python train.py --n_layer=20 --d_model=192 --n_head=4 --n_kv_head=4 --head_dim=64 --d_mlp=640 --vocab_size=8192 --activation="gelu" --norm="rmsnorm" --norm_place="pre" --norm_eps=1e-05 --positions="rope" --rope_base=10000.0 --rope_fraction=0.25 --qk_norm=false --attn_scale=0.125 --bias="all" --tie_embeddings=false --parallel_block=true --init="trunc" --init_std_qkv=0.0361 --init_std_o=0.0 --init_std_up=0.0361 --init_std_down=0.0 --optimizer="muon_variant" --lr=0.0133 --lr_mult_down=2.0 --beta1=0.93 --lr_head=0.0106 --warmup_steps=200 --schedule="wsd" --decay_fraction=0.681 --decay_shape="linear" --final_lr_fraction=0.0 --batch_tokens=131072 --seq_len=256 --doc_mask=true --z_loss=0.0001 --train_tokens=564000000 --steps=4303 --dataset="wikipedia_en"
Each number is 128 + 24 x the weight over the matrix's rms, rounded and kept within 0 to 255. Layers, rows and columns count from 0. Numbers have three digits each.

# o: layer 16 attention output (transposed), 256x192, rms 0.121, rows 59-63, columns 128-191
# v: layer 16 attention value, 256x192, rms 0.159, rows 60-63, columns 128-191
# q: layer 16 attention query, 256x192, rms 0.091, rows 64-105, columns 128-191
# k: layer 16 attention key, 256x192, rms 0.0922, rows 64-105, columns 128-191
o59:081071140091119109064134097095127148158067107139193183143103110120099156128086149129143104093149116161135170154151112058142095118126149149177103134092121120161101076176144139189135159135153112
v60:109074136116099095128116193149127129103147032188148123119108122104113137128129178172119152097128122163193177122154131224100132119154146108120125111162139092136163130126102150144148119105085109
o60:130074100072118117134148153083131078142111108156159119127080094098106097136087155071145089156108110096121147137107152093116098174165135091111110106128135072105099166131140140068190162121126149
v61:127091162128110068132111116102144130135166133142086088119162130137115191118114105162127133166132115117148168096124131099099046113162106136108133120129107100134160103148185142094177102118145148
o61:079209031155122096114145098117109120127090087107146098121122137118143113100151129133182158120099127092131167150101143125111107097140128101144112104158125155131139117184126109153145165073102127
v62:131132089113159105164090179152176106169131151125090136123127132081156124099125141107119157110138111183093086124140147179158105118122152162154138114115145120128113113161141127180142126140171106
o62:100148158159119171141129132138148161145170133125063122157120112134080071081125145118110108071109145201166166138152115129173124083101156128107125114118168086099147118148108095180191152136152068
v63:136157111123111102166087099153143161148148124136123173119118167158119133135126130144157166153162095166133071104137131143121131132160147136120143120069120109135171127089097101117117124146126166
o63:147166128160123108129143093106101077153090107136126116144099164131140120149120110071129122116156139151094142181127159140155083092116080113121098112106196155119114149154162116153163132169125122
q64:116137120126095136133122135134134123136135126136129136114126142127170139132120162132137110129126146122129173141096141110131125122156132126112110139137123156118122094123126130167095117134116106
k64:135154121135155142128133078097170136127139120112113129142145155106132105138126125148108099136087086146149166137129124123131159137138108129121135146136151147133107128154168135107134099127115134
q65:112120110147125115161130127123112127129165150140145115094148138132149164111116147172092141134116136164145170120139136151139113125150093161120117122131104140106140113114101100111153119127139119
k65:087131155109117111147146107110131085119129176101171129118114134134134112155123127096151106111123118144118122117141134139160114132080152094108115109093064123153159151149119182098136164181131113
q66:123146121105128119105118102112174107069157124155098159155113099118173129119134130121143167082130121113097127094152132127115123126166145147127124133142142168140115111110148106131100128101111091
k66:143160147150138103169127133155166108161156130087148107086122120089125102107126177145128109146107136144124101124105147123088129096170164083161154102144127153105068109112142125106143136143121170
q67:149124165099126143138108112125171128085116133128119137133135112127149120135132132135132110123120126133147114109153136101108145104156127140133142137117146150116121132137121136132138135108151126
k67:112134062143094150105124138077057129143161150136145155134155157135124154158118079142089157147090093154136130159145119116128126144129072184098120171154119085141176116145135162151132159158148115
q68:101112093120111096153120110127208161167113123057129084131110127123141143130102138141113130135109111148118120150091145138127112171113111094165130152098166113123139173118032154103173164104085112
k68:175081180168104126106075093161195158142107107090099081146121107149109093093113153139206106106161164111093158055162122162163121179124181074183165111128149188060091138093101090150151074089149139
q69:118115181152098139108185123133105178123149129149095143089114095139122110112102198119149099130133147126084159117130127137104148173128127090113152113159108166108164137165110152159097157082114128
k69:131132091161130124175149183161146084143105114108110133175116114138130125134096149154128156116162131126126120122138193145139110112132126108143108108113072164089100107154153158123097181166138112
q70:115114123062133153135086094102092155082148119136095145087104131108116108127119099102124104132114111191082159134098175126148146151136135158130095118116131164158188140152165137140103107120121089
k70:092085134128136162130139150123156097123135124128139168095085097106108086139128046128118119143103189151087157160145122092110147143133100127090092140120125163142173083124143145129127103158124092
q71:124133077133115062149118124128159149147167110125155104079085160119108134156124132156143117077098096140082159137173148136151140162121152122137140134150174135094141181118094136128113168121117082
k71:120122128074132106147142127123100126129123134110119122056156174128149125121143101133137099083126125128085157107193134118126150087125165129120127127129095139105159201134111076117107111131150084
q72:120172096126160155132128130118106137131109144156116120152133150156156146147110135142129125114120154112141161148127138139144117116121126123142128106124155161141122104139156152161125109136129130
k72:143098108123160145136145138125094090139111126111123161112098141115115118174113123130127113140127136129121116102164139107135103128117144124116109151120122170160103125120132089127143110163109106
q73:157098130123114089141115149091146113133094085125105127079116120113126111130121134116123116126110110112146101107113101133115129158115127156136135120107095118121129136127101091124116137151125142
k73:121130130148158084116123101154099127142138133086112122141117136125108114132142133150144168105136131129142123147109108122101089125147132152128115153162143116149148125127121155151138099115125118
q74:127121137129123143121123105131182123109121139137096178160138114151141119151127119086129117129146130104129127120145145107097142115114141114120116121140129112136104134117131130101110128131139091
k74:161117132116126140134118111143140125129148129158103127171149137144114127109148125089115159149146116118163150123137130124133165095127145162126109159105117123138136114146146134135141117114143098
q75:121122157154152105146138190130023141185123131114154099103140140121101129114145135111141124164158160147151125107125138124099143064128075148109150135138072149117126116158174127121156102155154174
k75:126148104113123122131121142074089146079139140159155130132107145095096089163131101117092145122096127117112150140137131133162153077088102174066135122132139076191176167171114128125104124136157128
q76:139154113128108150105126098133213084081136132142095152127144132154153139136128132144104125114145102106123135154134118138145125133128141126168128115136161131142130130123114165138103148096131119
k76:158137095119131070138097098079048157092120138119120130125114124142133146106109151149114145138091126161102149134060130126136135124090139104154190135126153139120084168136120142131101134136186166
q77:164150110145131138120136119174108078144122148148148124140131113116089081140163130147088126101131126106083141110150133104117112180109108121115035119114183129155101082077110143068146153101136122
k77:136139156105144143114092138134127138156113100108141129068129124111090115125079139138177117125102140134055134137135138103119112168154117099116137129121165127118088144090140105144159121164093132
q78:142141111142113074099123094089115116162056152142178142092125130111126123111103163124112106099103086117126150143079134120144127127121147128142134143149102097079133148165093166090109159133162151
k78:097145122123140148144124089148117157132097096136107117099148126085121108095122148141155147139093117127146123155087126130155149187123123115092114127180114175109144108142113171097099107158125125
q79:177114147161149138166121167146187070192138124094142110133146090057089172136175148135112135110077148124109140074103142124109129185147102154177147167129116105142141181103106133135153154082116160
k79:135093087157115148168094173090094089160150093147113097139144085083147149166160156118120112119102107118129139128111142125158154161151133144160114161116165138119117137134133113133125167079091087
q80:131134134118116133098120100136132101147144101110137146129118129114155118140170137141106113106154146145094130119123130129136143123106100159126125155152119126144130121171163098127141147107155092
k80:085103174137135121154135144132111135099103138088137136109104115141132132131156115148104106170122154130121111139131143150141151142160133154168159128139139142121172119105078108143093131101140131
q81:116133111115155127139112125114163085115158164109145123106161085169140103107143174158150117108145126148154118153095162160122158180149104130132147116135119117116135139096087108175084106112146108
k81:122121151153131121133141105111167074159112126123137091136099124100125095101107121124125095130128113128127134113165148075153140156128113116143148116106150111126145139098170138141121155109125089
q82:132101095161124134140136123124106159136140131139150080111128123132162111117114185142103137137122129122120148132110125132081110116144121130153132120117143185097146124131135107138126152124135096
k82:103099121124135097138160127101133146134121151113166177107098101171139142102065113129115145140136111146157142127177123148114133135109127100134113148118154149145107130141159146144150116086147091
q83:135125149113127111121123120104160069135108116096114111158101106096119081100161110151140134125114125091125095108136081144125143138167115112133099122105082087094160086104114108079147151131100153
k83:174111141131141102143107104168132119133102173115098076141123161129094135137092135146110134126150086117158089141121145138147114167187093164146101149070153099118206106113131090088111122165102148
q84:108156098071169116123151128116138104127094127143130115131158164121106131133138141168128093120121124144111144156123175082083093132111158146129071144111168110176124117172142130076143101120152144
k84:082121154112152113148091147154075131155111134120089142068111117117160159130130143125144168131144112140173135171128183138073162121157127142128165154140149128104126146131125146113137114121114089
q85:128155150124145096164126106159091147119136140157129113149103165119132089124142126124189154126103150115121145161110123170169088132088097140115143138150097137103099156118110121133122155120147154
k85:149128121134166114128135122108163129137154109087138165146128150188182142169152136112088136109113123131161132130108150137129128114062135111155124161102121100120132133165145158097107142123131113
q86:136118130128077171098106120119120159138087139110107148110110123141131110131112133140114118125081129127112091146144144143122135124115126121140121128140068130151107139126104070091158153149104154
k86:141142137100082131121131125144094159146149140084096102137143147140118145155117107131116137126111123132129131068143142126156133172136117143115148163121138112079111159119128121109102123160121140
q87:077147150130172168107146116113079162136127114089153159172136092155109075139116095110128126172196093128121135114160172162142137086116127100110150153110108106112100126128137121120144159145108097
k87:095151175159135096092129114128119120165099154154138081154143167110128158123102110160123100102139071154142124135115086143116126118097175088163132125115092075148100150095152134101073144133140184
q88:131090133100132092150142132192140156113137132116093101148141102113126124089131131114183128122119108111126113100096106120067134102159118128142131131107124123125127160133113133158117116097107076
k88:097126126162141146135101146135138161135094130074137145117135105105139069094088101092159137124125101092119133124109141163168161146148138103164124104111090122118155143136136120115093113114120127
q89:125111134102066150129144133111129123085139133109123116127120140104144149121071108136114159142165146150107152163187145131090148128125138122098140123153137113149107125172141075127095136130147114
k89:110105151158128136132126115123131119123110118095136144137129127147102146137144094145131127144145097112119071143113124112142147152137127139056145153149097106172093096110090147115156138103164112
q90:131129128164125141130145142105068133170156132161163153158104079137134121126131085086105148136112146100124137150160116142127168150135115105097135124087152090071102168132095106188131135121152138
k90:141152121155189079133137163096089124127139138171185156116143153103143123110127112177111113126124111166090118174088097127137114132099128150106133108147126133178103129114147131152145150156104130
q91:059140144187126152108094129162162113178123120120156116145116148171140164125121115136122151139113142147147114098109145144144145181103111113103128111117142110134160154124114109119138134165160124
k91:125124167124171144102130095160113131122155132130079120201131127079083141123155123087125112116122132144135141108120114143122138119140140144084153127152157121102133149118115102106157121066138132
q92:128186123124136098105104147174088121156139161102112113083099098154127124135138111154142114157135164170150126128147104118124154140082126147132120120128049123146112140169135071164166135124130163
k92:076095082132100104108114124178086115104113186049099102143158136105094128075124166108099118131149111144124099159140100168088101126133111121123097077158123132118152149128145151167145100117161143
q93:156110108092130169127160104111142133138109141111170110133105144118092114102090161104087106105131173143109126123144122103101153140112155183121124136137124101143076138138158124137096119154120100
k93:087139112087134154117167148125087099105156138128146138142120128128136149125103113147112148146119139111114100113163101157115136168074159080105136108185127096166115149142127123147108076164108131
q94:170137126106140157128135145083116155063134112111131122104121104116181151142148119111163170114134117129139176095188133118170127069121094095127142120159146106169106135093151109114130109178138182
k94:162143136082167132148119155146121144143169130104087128123156157075150157111169137135124101147100148119127116098129135143115153174116131140135115096144157089143118130144098146165126119104127137
q95:150150107197140159129117147123065142120150175084124072076143110117124111140120108140113107142164107097144126073152128143094119132129102156139136140136144147113102097125139123141159089138160093
k95:139113157128134119117185160114124115141152115093128077146174089100118126118142157078116143129161130101114124082162112164121099123134132130153100099175079118119129152072142150125162119108113123
q96:107143142123113140133113176108177133089073147150164097138121154118148072135136095110164109104168116130131182122126123151083159125107098136138127075151137151102103134117180163162120120122101131
k96:128115140149166135108175109112144118123125124153158072118107150168156170133099152125134113149137115142123143116126146159117184143196147151131132146142055124104102147137143141170135168136110127
q97:138164110099113158120149107106151076082172107059122143083128109142219165144121110119143178089085083133145144101088158155108150139145128115117110100161149100147123158115111130122122123153150144
k97:142084161122138130127169127104139130103138119101139127100108120097172141101144114114116135127153120189134152069087170100104143164105183150153115105140102132144145128092174119144100103114109119
q98:157141116110147133149120102078106122163180115148157136144166141116114135158152194143136218110115158118113114090149137135081151157113161125132139128127118101133160106092123159159123120165108084
k98:160146078096111130134132154135139126162121125161148142189097113122130142142149169158134148143098164133134095118102102196120134119142157104152098147131138169129111159115131130158147152195144161
q99:148126114141143115146129110110168164157159131132171118172146123145147103155109128120134110167138154109159143097114127128122131098139143187149137147123155171125125142147101122121100135139056177
k99:116135130183133134148111141140121126116128121155108145146128184151107092094154123159111186119159135078139181137152162109146127093152130117173182164152127131102134126176114125136132122131124134
q100:130134112141089129171102134114137102115146086120128162120120134118115124088125113130169118133112146114100125101112106109131112137148082111148131104107137148098142117122132105151131133116158080
k100:135170100139111123161156144123118129187168097147137130125109117073113106082138116115114114137125107132134122111140114116166102158107113164120081152101101109109130113100094104176136159116108116
q101:136075102160135120096165116116125111143133155111133107154136161078125134137133126105110159138128137175124146147157132097107066127157098107094141148136157114136142078111111115132155099095074155
k101:109129147182096092134158136147141152130158112127077142121125141072098193074149140133155152164129182133152081119151099111102091118151075098124159134132137125160121162174098113157161181147096131
q102:153145157120153139093072140161079106119148162140156122094113130182135144094103091154111093125151147133157118085170151131123084179159111125109109113167140161132095134134133132139150109107094107
k102:128154139127109152118092129110165145114154162093131107119094108145176133101135096123127091104127176122158130133138094119137124130148124138070144113123134092071131100084138212090160101104164124
q103:141117118128150116128111127087112122137116123120163107081154148116120127176173132127125161083096112156109147077125162175102157146103137138111116100108108129143117148074128140114081123111109153
k103:131149141137108126160116136164123121125174139102127105084176156113117114151148160142135139084156152136116151120104137126130185139123137125143115097121129144147173158138094134108116161159101106
q104:139105125170104156136127108139182113096099099122159160162125138118089103147057083155160120133112150111105130122132131114127149109113119178112142121123138098168122099105129129134094140133121129
k104:114158126103138125100118136153133097144175100142111180151131112118133130118133161136186127165154102124138136114172127174113162134127115139107131137159109116138090122135156120085149161106123125
q105:142096204075153094147077098130144162146133141095141164154147125120144157103143125108120093106181126130092138138127097103135150146135128117138140158158118096111143087110172130120113161105120101
k105:136121157125137138096112092125100151151132135106103130152074108149120171118120135137110096131154089159132141156155133127149115126094128158150128117113098137089129101100095117154113143120110125